python train.py --d_model=224 --head_dim=64 --qk_norm=false --init_std_o=0.00369 --warmup_steps=200 --seq_len=384 --doc_mask=true --dataset="wikipedia_en"
Each number is 500 + 50 x the weight over its row's rms, rounded and kept within 0 to 999. Layers, rows and columns count from 0. Numbers have three digits each. The size before them is the row's rms in percent of the matrix's.

# layer 16 MLP up, 896x224, rms 0.088, rows 389-451, columns 0-111
103:489473488464447565465451486525508409492449486510567466576490460570525468536477567527472470455476545519387616453416524480530510529525529470456548451432493531562575464465462474429485449537538531559436601465463415411560477506501494488499510454464594424491575537557606481555479557570533452466535493490540529520438424519467503498363451511552
097:486530549509466494513518474476447507504608518524478473482508496496457455447488505527413542525548563590461640508522590452476430507442533469486524491558493438497557520583602493421548494470568429519477587449485452530512540471545508487450448422554459452553588491524500482394436540501535408491481536498419505524550471467420455571457411506507
096:490525500510562496590451556448515487472531485484520552547534537562585450562481528461443454598515518501401551412483526580613420465570543511536521521473530469442514518489373459476438582479492563459386562527556506450462526460543598521497587414442552512542583480490457505477453555424489570481540507507490490472622539380554456488566467435561
095:594577487530441471498532563484524456529481494572445543482513463518627459479511552456424429489511521427559438531436527517491489504525549439527463549429450477485494527448551517545553527495582491468423532526491472428546546530477447470524520488477557580461526461495582550456524541489475591474486562505463323578480471428557565483492538517503
092:530472476528494596571537501547426406479522463527586393478510396559461482460457441457499455499390564448634441515356506588486445513508541503596589539452538531479479466534539522537460557531451505481487506472462501452499432569541539437514555536474557494474471569493532427583494539488536510445520520452484482575465533465465503493540490499560
099:596488578482586437424535439415457481449506429455585386476531537484497480473501432582475539516455604558459548534504477509483453552399514361492479554534505525550551484446538595385512520560582480463502490490503485574469448489470460472512441595451523470552526414437570444509480544533581491442480545509517515482529453505443527459537397469507
097:464492433526522550409507411526508467426483407529553523510472487457550475482585569504496515524479527494499507508460493477438519479624507531442501491520607506559480525559434577647470451482447545497464507488559525524547443551529550541484542465491658451434582460529535608521489506487510540449592481496538526565426459491460532545466416492553
104:489437523518549554535468445470485553430542587531484435487473487423492520422461427477510550534478512602597462551436419524521468494461502508478511588436505578588487559577544439473492426512439492518461452405456565491461452481463557474489464488463581488490526471462507561488423617415504518506557419483420435461489491512472495526456551471486
098:547495512472488544476524572522460495517541508493512375535493493520516563463509479427493497536486424446468518589416522511461501560509532578569411520612484436544491513454522441588423447505543521453502481585520469427473532464517364518524452579443457372480473408491527568478498560475456481471529503541529395408505403562491545430629523557529
097:495403448474508463502482465513542512440447484578478486494499422436407539538522449453460483398419463517383529542512537469399539491494468536551457470464484499533612513498505415560518427428493543553547508437468538466495517475480602500567595481532516542479679528503466459415583517508544496511404519565525518482477386546476415427499620554449
103:574466491541508584499469468548546460523555509513505538544445513533439512484483454538519532519391481522519405517435508456461532530570491513559513499599510515536511517452508502526532515568451485520534473443487503522435605452523433521534520531577529499478509447563487422397489529513668518502486534533455452533458478571510520439428526499442
100:452550562498545509428479497602493498386524525494524413542572425588439514418460451496465520585399584616498541547443537500444542496522425454520470510416469398557447467494565576478569430524529512481467523523475557576467575468501495440440489468366493477636434477512500537484460584563543488517493488506494503582414447435449532440484517514483
096:501546554546515517594463484490550453467482594555541421509575543502515386487571587520483485500478552562513577484480505506557536480361381492418554474579478485537536457493606496475490427450472491546517510482486474572547451483492398403497507456451509575576523470462589576511500478473362464434496539455605519489460467533491503473521537485549
100:516434461520488455367476574535513464532592484426528517558502497539467523451519478437559472525559567356503498567540558435374528569492522514570497474531472497452433605517421443519551529478495519455520493466515511533490485535392461493432489488419536572445500543499472527536423464458594519487526398541550512509450524478478543618476486386477
099:458531510484456537366490413502471437473512448432445434475495522553524435545525564457397489431460527501518541484548513453422509397528446573501383426448500481458498472526453472534532524506537512547569543495454443555517573521459548559489493562505479508469494475536500501560446472541498562426547510527466528440435507443406481528575593459472
102:510523445503496516533443456454512585512496466532397476559434476397497427474551332498435479437520565486502500461493536473470577431570588485483527492439431477503512441426539384495539477500453587535454482547499528493527529450492569474527506463490520560496527435485507549455532490411516574467583501578448494391482581510579475494474416494440
096:530468543498417564437468460448481513500541506511517491544520477467558558487522473459489458461480532503467558484459514566411514585521474483460609525502403445570479576532587478465507553540452552415564535548440543581445532521514455497464580422457583424531539567427510500502472509390487413522376493459474515498461462354539529439461470469425
109:567517504560572448535441514422476477504533449543527544514552525542471550451571439468510516491520550506515558516529428476549449581511489517488480622461414553531501418491500487469551430516445511464544485524633449498647572424519580541557577395535559465409596418582524450477528478479494508567453482512445507503507550493516494413430449528600
103:504487544551490474418513484454518497482535391528460529520478616521566490543543506491506484466464577485498457506444520428521580498501468431536521500511490462531441464386436398552453569611535521403548478448388550471443506459460533477512526559537528384581468403552597533578483534507499532466431547559450414459420497570367419502507505512456
097:473558485493454456589516480475482486457443477513486514523471503577466556564533466497386550514506517524485431495554455541444549521576544446512544565414459514531522486513355497592499527486478493402538526433486564473485469385555491502480448473495435554523506446465377538479540497440456489531372518475468508441543538505546519471500600545417
103:479407479528576529552512530468517472456498507563433486518563545523522527536521504588538429532515482428416439500466448542375426533552486566532466562561472527581531459491437556462556543476506392473435473412503461461495486509450584437444504481369592429520570427511495449501547545547511443460419471516549458502519481506496522505548480486544
102:449438413502420524468512568510524452567513543630537480479451418476564487490439466442535509493459537412518586466545595420457514436512518483548499464481502486496500512550517454516500430497480441636451480466542489513559534526478522429495507517572488461498557483426469359495458443530517515452528516570563448450474468456381477484517456536524
104:563532461499510448363498517505548516531543487417493462496507586557489448443481465453469450473421428494441461496479425508552504379527590519422415623443478516404510429455461461525519494454495534480451542476453480556563490499493537507511522577520545580513592578474501495521503455546509525457513511543502500509551554459427567511445593409487
097:592527497522460551532503552395552587465540567488526510562512414547398407454515485477459518503555485486498614562477574504552436513550515513522453488608457429501547381459571496516411597409533551454450565457528485592542522495403583515443498510462589532570462519466494515560572553499497526487502473569469550562471492470509541444508440530381
096:442457524546469495521502529561520482563460455522507482556529506590523630464557394430487440508488558519516412400497502494522488507609423578533565514460505430504459493500523485435491552561545490527602436492491519514432389549560550513560515491470451490513520475424546414507448456501513410388505518499442496455503469535560531507398449486487
090:435580534485556550528423481463482476540511522570470536425525546487520466473495508564507482500512514482443596544551460532471480530515568508478488456522382541494496523531519437498530531499457528455501570512417586435450449500561459519563420572659479538491520496453374535505532513416544502492550508464460453545560539394507428563491544525486
099:491484487563451408487492415469520473557499504533538486512486465482500414506523482480410494505529514511493461513478515396609422464577594458410518453550380509509483407603433455476484494515480460422369484512584572415494459552538535453502492601441536510465458532534524467473629469481491523513467539500545564555528527484479490432586503533440
099:565523494501477455421492557416601516510515487625433509567436476505374587513517549510409471571503550482468412495448423473444478417551575399525584488502489557611409514547565505575496472539506552510472549578507601480351562514474489580458460471540528459436616523487517517464466465474419489385518507480560460555497450450460490463466519475486
098:515553531511471454581591557569553571382590458523446488495517472556510457499549448463528510443445461567570592447454492468462553501439603515518531459510601393486527533514524459556488523486455536447559519527438543465437413474499453398499495505520418446554548550570600507485529559512422514495528470504578530528520406395498473506527524518515
093:533457383481492487498458531494503535465461418633436489457541452482472415396444479475362533439425448458443526548405517411554500499479452518515482507378539462456487529484495466482462488570491560538547509488551408567557456466544520586521464509502428381568533499483504524493485492513472459546520515498512627421477450529518524496420449543543
103:426459516435458551540464555497480598421524512427478517530457515430446441428473478552493482531491509476439505464617475445545446491570465571472598528490495531523532481484512517450463461520482538508486452529436460413547577505514603450574545457477569561576543549480462467464517497433414458431441487573492608474463377475533494597491592501521
098:445602525493611530490540467475531445459476517504457526566519550436471448499397551531410496470470547551528472516538549438445567569509487467501546601318521489525475568541513524473450569469556516535464506500547478589482479516466528423543490570579441482448546465495444534541468474503544473453476434462383441554498536442451469570548484507458
099:499435493474499564509455493490495532447441485570441346518491552415567588544498431439538502537506465528471546507535536470433446486461502447528498534454570578508516485490543490498517473500434464513557591554527559567478478554451504543383529435504565557530591449536503479444498524567541521529519498442522460401523451401468513553554465468494
102:597460427471470525475531387432444504449513525545510484502459473544533450511591566594540476551405464457424535572504501464508456550464547543468488529494468463453567516597520563552430498549393503394520459449473559563517444419485602502442447545510476442571451440473552460512498552541405520462479489438513478545581588441450520565464504479558
102:558581587494508481472502481426474472504500456433456550470433487500588422593554495529407532483557472436432483446516447446491426520565469491566610540462510495459542465512511516552477527554531516424495456509495555514479571453473594457577494532540449573486369577514479529557576543440521420522437443484495473520550460495457463551523509449466
096:527475433509485421414497501567373580503500506491458491499513482577437535433447533497522547547476461438522470561460505485460500547497496420439431611487502551470528487568517516577380428481479517447504517466518476520416509514505489575469524443441520553468579515486555589480538498517437536488495478463637455445549551555547500516475475498447
094:521531510460518539522486412538442448439515543467459467492462507464549499448520516508529466503380571509469501519571622464536541495498504565479477559458429476456495467489498552509440499450507582483580447427488511515525540483504580582477409486553492578592517487523558510519433452457519563440428521432542443550378492490459317472401542478472
099:539555558409565515530547499579471473506452506382551564481605540507501486521453467480576474499507512485549541560497460444434504499533483473505509497499487534497449463463535540586425488541560553460549504484516542479481437396498562438492484583580495524502504479514576477493470528527548432498418503487530485441506492343537529376407462429466
096:493464511433474452536462467448510467396528548570456519416574407492439482418539423500470497465441525504496550500563545505514449530432457520554497550551630452513552507541451411555575450475532477465536409387515506449527539444443505542470474396434427482521487490523507527448416565397559461549532554475382451600491453524566562500514486610459
101:493503525482602517585489507387496556402547379375524498474581514455494443421510532470521434554432463480508460561550597630568541557514457484616514539506551459480558471528502387527511450540441498482542443464444467437502476424486456532468523445513495608568494503581582543432455573467535410425439562477528464500551501483440524480445512468538
098:483520518524465391455568571590551494422462524493541520513426455492555461566421528523418468531536592511442462421619437503515531501485410542495527517574487531507470560478465499449462582479547467469435460517549601465506521538469480428509562500475568522509483515407449451376487503453555541465618549547434394495562437489540529486458548532629
100:598537469540511571464508379418531499492420559461488516506514513501501453505518547492510602486534554469560490541507579389571444543481474511514462460390439506512374469450605377490499460473542594498477517519529527526595486507573469473635462563449536523567505568532510453534384491470444405507516575531471472480484539487527552517559438405466
104:439543477497594525442499461484476487469495474513477529541637489487518462470523467552402435507526484479409467517415454547467521444451491438580479517562549427466412459483457432466490594500493483500532523526527576502429473405550575476484575396551446545517499453493514509534525592530555432496464415508486504494452425480543561506458456503455
101:454541509518477526540386422431477440425586441596524493512486537628510556495522462485477459521517465472464478407541467454519516548507530495515465502485494566460495552525449554482506519511467518509414520549390513467534548502495420537388614398493458540542554473516522499379596485454564452488502542497366468569451527470517536405522510489476
098:503396511543542458580489470526434390483463505518563569504479430486524533513470514546539451432529538462525478513477575489595512599510481479557478466449553475450533544570440470512501492479516525544530547529499595446462483456456482476489460387457432534502465488475552497556545480500402525510517538525587513530462400465522391437455556539567
100:547451495522498487446496474474444543469565569542496525476466511500436474414545504489431461485478462460382484511471440513502510498508429509449553498609407534474529589537497558482508468546453454363450504524559524421535422453461631536459477488481568465498509554464498548419494496514580457531539540525471520539473472505505477492393464590444
100:441535536525511494494539504436461514437467427460368562474438454532529416515574439502578466523490534439458369580462499501452485505474596513578430531496487511479535533592473526494429518563522476506503599489522455511409502512452431512434433499501396493516520559495528551567552434546498407496517530536545510574490465523558558402485466451423
104:452433609501437534490495505392543481431532441431633467476496555550614457497405521473468590448542533477470439596564517558465516572494563454513602528500443438529545575522538440535465423596485530514482552513438422480515458540531473503555524459584453463565447473579546483429493470560559406508492485484442560500520498517472468537454542481578
101:505557520480481453516441472443517559445527494590520424510464453559538596480548483455523595464571475463549465509430561526543353502462557493458424602503476477527545445516533401464488545409402411501448536547465451430512458463405427563534538519449530406446533531552410426533599483534546530458424574510521479511503530535456464484483570451455
097:509481531487429551491498519477510486538566496362525491528561460502403446475470560485511531533481485469521512508448478531447502472471501433548450395473549488518497482492526494471486556500504382511532528583519484580498466470556407442484578432487567451470546472404461567532604562486480468500533552509399551622489398404422397465609528483483
102:469538540570502449537470462567463491389398558463439454494557506490534487561483587409564549573533592564463539490470441484541436478572491503504579544506429443568504443489488499567469543510522480464481515497540552492499511509547438491546494480450498431491496571524478458471453488512574427433470508434516446448516475545504580543388505473580
101:460504554569513448491566466460488480453432500451549582525440533439504480501567499489487422558486494441518546597556551498391403437577604594444451561414388517483500566482477446614513455493525520490634523366488539531419490509487511504549501458507463492438483451575485490530451492480545491508554584545509497424528463545451661515571403464531
103:421553446531523512478537430538464427497487403512514557436507560397572515516460442439473662594498476540423438498536525533456395557543542487480480508533504466521499477506402450468527461569506583561498398447442594528466454478512508540607496417535421450550499474505562438480497601520490582461589553543489479524525482570506526517475397496512
107:461541484518526485549427422480435434532481488578581402490582475444464504502432471453547544483546503531492565487407513545483522516491528446493468506485611509567552394477449574430523531496456437434498468429428585446552380490450481445454504446520502434584430464507495479474571498573506525428504539431496445492598448475521501425469597455450
104:634547506580531497489575510419457414444554560512452527562449511484470392556493480505525554558552470574450512479527490546498472603436568555456453438483420402543488479545466475500469510503441462525516486471535576594539547550532512473531530413587471460545513594553478483527549502506469470510536504457517474505531495481558566555436537520439
102:593513578553546559423523545458485529522433383440439510476551459498437467496514523392501516498539430517547460494498549476395548491559506505407543511457420493474558466547479388576456535530495523503475507486533522521498493430583412578542456476510573498467485506555407513465535505529465547590538495483503508479547392426576531583448560457504
101:455495467543432375329497488493573516537467434451579432469543505490470464519532545500547457544458430550564512442514479484537500616435484614448530535501520560473509456497523419501492525452399544532514543445486449439563415415556522443501499504509496480577456500511474519527515465444527528485573490494486488589425494510493506506454486473430
091:527509486493503559443566493523555533465600452525439487499560458498611523541541520452590477516466530560495440519533461411507614587510406430435569501545549501519559433588483476498450452466572485452681555558510542566586506473530548561500528486505557408436612512435498454388460458477565515529525526446457510553595497524577446438482563547555
100:558491475556454414541483429518547461459587491572558449559520469464512479508463579512408518509577542527445504469489391530474442533691435461502513566513507382437487557491491513536422430473496491568495600557492450542539483469529428481538481527547574430485534506492427477509471489536546447456428534544449506477548500611485558537547481480475
093:456495463453532441454481607485481522452407544564478461478527405410508506588437476604473452486490391448529430484556571538560515566519468489539570440484524463469582547455504462490499329610500462436484470536577536467534552547529494462451446471518443519419505430500556494468440510536492502492472535450466508456553541487445410479539452492490
105:471489446461518457550560497498430442477481430531498411501504456511565626461471408526449558575441555412554431545470548533520603479594473484469468567525492431560541482551560485484457496447568487412551520501541467535444510484450504559506594425512457570513476524519494469565480545504516454482580515584561541515412474464438568634559470463530
097:493542507468480474551557436442524479581493456591541505558495529525511455541555437448539524418569473534539451451504464466409472473511546580522548612420510551392512534479546511393504521445518499549538457442470493471478475406534451505405496445514470550522490494395470542403438542480453467509543494491411511550464506432447531549462471481525
100:513441440484469572566474526494485564406532534518571555480461511528504468521457400501398489515510528529427478401527557465470410414538508487439488486329510475494560521379515499527425561562479456491372549451484580540538479458514490592429515502532506554485472511489483544600493504452509509560498531576451524522577464470464571474535531550541
# layer 16 MLP down (transposed), 896x224, rms 0.169, rows 389-450, columns 0-111
107:510489433499580483540478521551608557596563540537462564521512461438459476559516470571470531530435485397491470576514509456523554495564472559462506549499558489475525469477517582572499567361443448477522466502499545483470541586624563442571484445448545424469430538460462476458554442474496477536489436484455497499513549545533389489509499545491
099:497533568468514494484495399550457538587478458469501559504479479579446540565477508527510488463454418463491519442487418535364512539495473559541500469540538518480472473530464513547517513621395499453424375534579596472605471567442487544551506471518574510532414583508538482517464544451480540613385495494544500477499541502493485515547552483469
095:507482536533388538447502552606491458497479443542521530342472473552455449478543539464424526503521514580594598469462458463509510542499477421537486557546548550484476430530505542558450491496489486579552462574414464487494550420448521507559551583491563560583544524448494514584529642453549440506534496576469557522503456388410556501428464522467
094:485474430487575560555491435534581462530532513479517477492511554631516599537409537504477571579521467529435482490515472499509505495539423575562609478499519522513462484478445496504464491551476425470531499520480587470435533480529549543497551527532569556431392505495476544519554550525461478587481466599444450399485488514481517586527515421459
092:438584477494514471492524464480571493584540476419474442480558454449460529489532487479525513506471502586408481516552438439507532457517518452449443435575453398537558445471527474482418511475474449437405502509481464518433538493511468562540462476566444455571520470500547547455471427435386475501486535463616537510634420549509450550541440539466
103:505446568544540489429379500512561474495501462498404468503483524437532542516502495546434583501490528540431498522562568453442461462502549453519493480504493575518458488480531518531550506500531555448477515549375510456471465485551539514548473460370578439485537550448495481559485509460529514580490457420458522461586634518506555397508483515591
096:487379452507478426588480504492519558559465494474518493493540453478515505430488437530453527444502474528329479477479542486520556472482495482514457491406411522521572421381495486494544470473461440510503497537508565475459558474499392508428536418447510568597479529471531368489448453478435529521386470524449493511501488502470449542490517491466
098:526512502490537466461430507507552485560396490472542481440379522545534474526509473393497425450486484463493493464635524455487454489495553445545422454470583485436401462517487481500496609537416582524550531601545498454580526493476451513526484486487431556490439545553412536559542499532496451446481494546537468483432496582469458423420469515514
091:437491561468479541406523453571490470528540404522499515467447564504501592431447491512569504438608498439529576493544506496527508515485501448451534497443475498395487497514476511524503564484463503553553509430404509434545570528557520445563480464499509611456526567522466437470487467456562521516429511569565488440613491477393478532401477467496
095:466442521565502580499511514442493532501416425446485499520533550446602488379492566587595458479471598500535491379486469486538470433511420505449577443537500546553466552517529556464499511494531533423460544530473552508497550631439509442397468441442441443563460484542475479437501423543408509445494472473512429550532539488541487501515403479572
107:452524513467522532575521580520444487529469515413428398484526452564472491487519471452513529525546420469545585493593527539348470473501424500457512429578614462464540492610556498495416576569518528607416542502494472570564425497475505511512486533446505441565409530488534563567549503548456460481499457424593583511471507527460496472525476511504
101:481464437478579490485577469462532516583473430635606525467482547500502542526491527495524560568475375505510615485453480620517490510558446515538469570614547446445518450478528493447477539441457439563516503517451494488543473500422511514472546496517462513453506608548523476503519496463470451504520478616514470416618597495570411646479526507544
096:539381480556478533514478385497528508504501494507558555443471521589585453430539540501481500538544502485476510570514475660432476520533497561471400588430585518472563492510468461586470558509483498485546445472395465467412495421516554524575503495564466541523526471437579452441496552546466528452533488486426542503605621434482564497430525496582
102:537523498511473443596579474446537568446512527529470522522488508587518494461540461448446631430416516536403592510519460563516557518497494465456503496439505474542568490528514457549384479450543563515567508477511497391512596438568518453498505440559509476496563455522521499476571527499474490543476508467537438590536491559505489494510569548511
095:539414548561531480517535614591608503502464579470622489530506499431539511475527464496505554467640549543577586430561443555491437519455452471461508545472564441476456390435511494481491494470518436515490529461489500532551540472459449508493539532492568467560528581466460520542537503512388458557416483488570468500539455553511455477607555390531
100:513520517479540443571613420499516502512470470453613483523500497529512537518489464534525427531488449526518470503475431437517450531596447448485596508541482556466546591523558569533535527470547541554522467380500508492551474511539465420469515554425428546539507519498547444428488513419488504526484562477525505532551455566435521492499477497603
097:501529422469536542498408483545588499572512556442492507526497559502518428596513534570557480473493454455558443472542471399490393491521565510451470429462591492471581580522547533420547460549403578540547541432513440457468460527511464552494483544466460518575453548593487498454418478467504588540453581503557586447535433534500475509500524527458
107:488496553516543493583459598491533441564513532486444479517521560554567513526523524493521497440434559593434564509421532519526459519435466561556479554432556517554482530503410556571452434537526534516482475577532554455513509536497466492573504475373516463524512501442517477470329514545511552413534517583528458490507452565598496574446553455545
106:385539475517458504496551435576519485518503458425481527502519533563531510596504400468483634482585490552435503545424549543495422457470513508467522447435494497422513498543603586443508494492541475548523507565433578423449597429455512500488522531542503543439480485479549566504589503485493584490504454501473483586498469438400551477562474526540
100:509487539346554503391451500568519487590462451527545487478515499491486471490445493486546443448554490441514484507416500438545465492411462550509522419589465535548438476479614570459450485530526506518484449583450530558495509519453482579577526472519555493517438501490563572516470537606535477422589538615515461511447513482487439508512412404545
106:587540471511515542548512460436478481512422473497500566437465543550410430458513564542490493610494559563444487455507504458573538488584525573540527391425476572508387492447472510507583461474462505487500522442567487611557651471497461506475379502528490473519477516613578519521436510493420463547464529527483456361429435537478531436530560549486
103:529481431434466581437407479471562497509494439373461510479411503435607438500441407548450519564558554633470524442429459511553596543503514511438443558440550514498466452531491586502568476442537474392501458495520514431562529406489560507559518485515500581547509402528519451455624505446475523488431478476484526387499524561553534515556497459460
103:450460468514502514547490559440467499485504489531483536521496440366533502515470516485552546498495570453572585552472513542453483488430518503554505479489484615542464524559554483490572550538496442565527450522466426493509480513448442508468448433550558434482459524549542471400435560581470453516447527558491492511488497493569398418581444506445
099:420491597427425484483570469535552471485478577580597422541525573526487560582501499490539606473559513511496538433539445472548421474523456479572484505523556607435488561451451452505527566519496565503491524520514569446549441488580383517590495474602517485479521501443542533496577518452514574487446503489393478517554428486486516527578437503480
093:462513490540423491467465463513527520515443469462557573505502542396533382517453551585419494490483461452511527548514492535510476568434516485398425530442531540459438451518472401532344440475476539511490467438401474598523478559447478500496465495658544493433450479496432456613483573524457528538445463456503455521390527470563481480512557534562
089:521517495481487500561625490371562523460607411536565570456467426500491478519519519521504472448493533545531435516417469466462604563443622515534507447530513358440472567467456532604485521537483466407481464494509524522414452500514505414557604501460486525502456486483524484403403560468492526473497554408497494491528524523544512479531585533491
095:457561454583492554416479588559469448413478552507479415432549513489481504421452477492559549452472443482581449439587517615476514518477476528511543525448573476450500527471536535549539543547449489588599472511474403455466478445539427463517514542525521504579608476360509419443467554483565466534512451433462455460517495512527474519453508505426
102:502581461460529502484542428574465442448383518491500548420401502446538452436526514508561493469443644456499534531546502535496574535422518496559455466490466475613453563618483527565509467472508494529528538461469392420491457535467519497501501508456472480539528515459476519508498473489557494490486515547491487496511443419592504504507529572565
104:448455481434451496454526522511447532616460524553472591508455606380528517511521528518482469501512449400475468504504504502487465474482462467493434531473455588531537588470440540454500399533479485532533481450548543557504655578634599605426515540495540530451497507488408579423486467533513551450537552538468479461461558569500519490436534414518
088:485504515460481483511559493533539412506424567567491437482465537511573516440449511527460516490460522504513523374416483433504563564503559393555487487565451544443508392485493523492538633490503455589477518452459436534511507497452550469554457531424485569595580503536445483487521499466563521469524525476541544436575507461591534539510570469563
108:545525488456552576564549552527518584525594558484436503406405519482448492382519466441472448403373378506558502489527447490516528481516469518515464487413526522507496506465489533512464420456476564533439560494412504487470423533486569475385430521565524455527489460451493434437451499460547541500587558525552424349604430549415478542441535521514
103:306521510496557502509412431517570521450544499506539460520440652498620503528503544404554502556501544587529413501489548471526552549490505501459510590559556533420538493587548467377502523483480499569457474477543581555474476523512492466571428531478460453558508556465613517493487497507571622522457503487424470463455465503415462513626559561488
099:512476593481520490519548563418462457417500466484460489385441464529552461520493573442509509400581526550541474501532558561489519599451576431424490435473449447378528503479553474526568440444545508590541427491410492545531494573482439547553564575466558544511545480428582550554631377493413423404536488522506441488528532536575510481513579516571
106:458470505483534577463515419513437482418464505476451513592577550578453608514612431422529517517528466464517339453580535505507547528533431453545507547508497561470487456535530605513534543530531427558488551583518553434593489514513518529596660515485404469438525486450538484557519549527465441455527432490527427481492481527508503528456465463601
105:516447503566562478554448406459514587454593530467512506546444435563499580501479554581520471587533470444549494536543462461528495499496488521620455468474548466486504493432494598496476471597488547608489574511485388441499494532486482498445527551533520499427532513572413394366437590538484541565480575547472575496418571438544522489436487577465
097:463536465519522497460514445549453490501450433499626472488438459400537485580424489440525457521500536554526495496555632550490460515504590507341482475466571537477551516517485485498470582506499528523549500545579585496494500393526433481527500456532571438620410509458450466521539535526530495504568497453465566484511472544529495480551549488542
095:473483558534512405591498577474531541445511450513467491509443501444499537601536533501493527534560423515528431621461477491490477522519501496535515614521597413428514465548555436424511445447476388479432501584505425505482414494518523459527557509493508562421481480443446433442511539423466442569462510492486568535501453578535505447531424555437
100:526476505514487566615551462541585642487445596533441489445478519549478494486493462546475447532524422511480474450461489544535340386507464461531494530579569549490587610572544554540543513555474471586424506466549568555479557497493479539490448428474540494529418588569457529486511511602486523550437395494482529457561482516496478576516576615556
100:455537526563518488445525521492447513517513430467613520476529527625505531540523573430569524457461479501572474454516599578520544506424568551404508447392569543437482473476487534520438490521486476535426468514626463469584440498503506418512473516586478471491519455498504510583427526545495483399502414502586485480539594468491565433415588514562
095:479459464514424510432481544479511383430509430473493572525511428507554582457453463565467523515564446550562503483548538487576516424505530464500447439466434521565423474446527465531531511527507515517480488508514464524486504461505476473553465446415498403472506496525406379527543413488434513453543429580604517600504526518603488498449571464398
097:445540568504460497426421572460512564525533571554486567466572562465485552390536549485468517498463458502442545409500494434462507521538509437427468563517471453521502456491478533465433557474424406477558469399402481529526479513408520547504508655572453536499463460448476532509496501535567445467499441527511423490486449516437514480514442543485
102:549539558544539537452575526565469539477559477428541483504491490518461470548480424545437438589517418487517355484551493459530467532495559398526551555522499475467561536456558555482497476591431531499476435534511513443506624453455548495448564460571478476447452539548464444472552460559485523576537452536506530485486489506417551460422449545501
102:459499485438521540607518535535491573474547607511452472505537466531519534396500473486450563494421478430515434498521512569443484521528482469488547406448459421593451489549519450464553508503455498572500571462562507585487551497508418509513486529599489478398493482448557548445539474386499506471415522496425437421487539566450517538577470537469
106:461448461547449479511479533561603513571359513487436502453486512497525571530477574574465555481471521487490537569514529483511431459492548487524551477443517520466505432535510559422494442417505494511551523604517476486536438514450434510533564477505508458554502535478568420433482497511543573536532432532466449600466496474562542588497505489452
096:559478566399527476598561480510521539465515529413487484486529491559458434582516508481524512550521570511448624470495455490536534472486475559508474519530513498504509409493539433512572425472546559446537432497470541573506497506531551616463513545543586473474570604412425521455408571534578516437504510474495487437464575549527487471500475423580
097:515469538526479570539516467544604482471386520542553513549547485491484539529450472492488482502592447604577441538587505507538466594513527515448444522454494465531505469525494435569503481427541451587476498454574412568582520486515435456578551425517493421464573470500559460566555425475427472407476495497571525517564429480556460534467487474632
098:475537521509487499501474500532523525482523453474501602452544474546484447577459453541488564408488558542444586493531400513492474470462465603451539470544543489417442566506490607432455537513531476529479472547441531471456433575494463547456463523464518474377429546447531522536509473513551498515489541553456518497495576532524482440521515603470
106:567543485427388472502432491512584441452540596582463556559527534496409501384510550542527526564539467567526431486536500605555545521465477469448399391500536600456374558448485588444520531482466474363453573449565537545555525540460501478541495619507439441515503499467540482490515509553445533522406487501496583502470480493481486571458421507457
107:536422482482469580529516486544512493560575486493474454521496489493449471386429474359523428469490516521531482457518547531546546428537496485575555421492531456538484482601568469563454458523545480480423531559514461554454477595532494550618506575590508504466525475564563512487461553547482471471434479464585440363622532502467489506516510504449
104:574508517592525458556471452520552533521472482611466532470403545502522533513445522486441474425495516428535620479516443456440508555496602527481523605439562507557530478478533568637598438518503497647547502463544524568447497465576488509459558438586488403500573492517535400410498490453475524596505439508523511520442602521535495480510543475489
096:514468470490424587473570559567533470599504500572509590489528491406567563487407419589477495421576478482453587538507523604473484481513479541382517590482555522478502549517515503523522509497476484482465452546463537498540470360488499475447442561510482462438516440539391478522498531536552545486417482592470482557495440507435456553459566457512
097:527421528477505544463499483491545446461454476564448556552565421472480502540562537462459556457570554436431438467542451517497514383502409489531525424583593445470566517485449550447542519420562523531436460462424502555485480447474517519540434505527424570557408488467456526469452490490494539460427575565453447540467564471503410544596467492493
102:554458519528434530550411524587570574443594500549480576466442452457402510541511469603537483506524553477553556497496445568402477510490605565480510523545451610640512565563547484488426455536573539426539600449545507465474543476609559455437479555484532469504418467540507452467484510525588482540488514488523529338471580530534462445471560535423
110:466466415474486523569554588444530528481464450398581475604511497517459577567422508606502359380485496447451517407475505568502494396514501554399555513488373481509472421462512532535493464650494514536508535463532539479480497444467490428464578467612445489515536409481518470489508528446573464486463514573575522453479472495464466450546469501459
104:547481455479560600500480549454501591523520484521539538523484483508483452459415429414526542528497561369544404423484500488558418551506510461530519499476578506491513558469517407514462445540477508521517489501425476494563469513511491554552505399424528531506495491460552508441432478473550554487545372544569534483496475524488567473480543573540
101:474507501462520518469459500481425505443578529403470502464543498472474502501426470502423465547506524446487482509514442503471516441435460608479371484545424508439519480432484558463453390428519473497488520602541553488554551501499543423509537471512493489461401432428492472572507464474567424545497589457421558497497444542499535471515428492570
107:560485510419498446597550523524481474500535517495481393468467484565539508530523511506562498550516493496438371591551504537407568506500369446511472470438503514473410526472416519538480506522506504520504603406430490501430483589493567608610486530430440470422520594499507492532550597475508508479465490540593535564520495490506549402503465558575
092:532578473486467434579460551450466563528441506391526543470595440488425474480525508602413513503548488454509449446460496450451434456629548497550414391465417525424496534476563531404564511495490473517474513472481506513429488472477419552433491500427423473514471564535577521541528453530487473525482427515465536396394511441463611579506531417515
099:547481537404519429425455497449599551543515540500513514491549564478582451479472493584589546502412531593563424447450539448544565498552501631502478549435506484541546449423512523487528468437581466425503369508468473521512475532496464576542529484554486517507461446537474506427419539506507526526397505508465437476567494347530463525484468504527
095:566525489434491545488498478603485460408541631506417449591531557560495481498496598488512490501475594554494443527485427551415502389554542461484497494526492573499452481472499500366458535454494532465561492507495463485542501490467509432477548503481422524544529495501466538557433552503463505563473476461508522476544418490544551554525426518487
102:540503506548443465538443495516519502422425531562424528565555583518485507460594487549477614579576550579528489553493442472464447520510443557579487469552438564537539605434516514520525562484526530507460469537485590497547482508532528438572460508570508469446469494501479461556450493463572404486440552574413557445516431470452522549508532534550
106:485513553568477453500430402495408582507429477421451514526545481457468485528489502460401548513444477460490531492580579538539432533454469577423468437450581547362532446478536531642499558421447508483473393466436499569519531489437461514516559444442375525402423473473485515564544452544584569475509368426537448477547447412476444497568530408437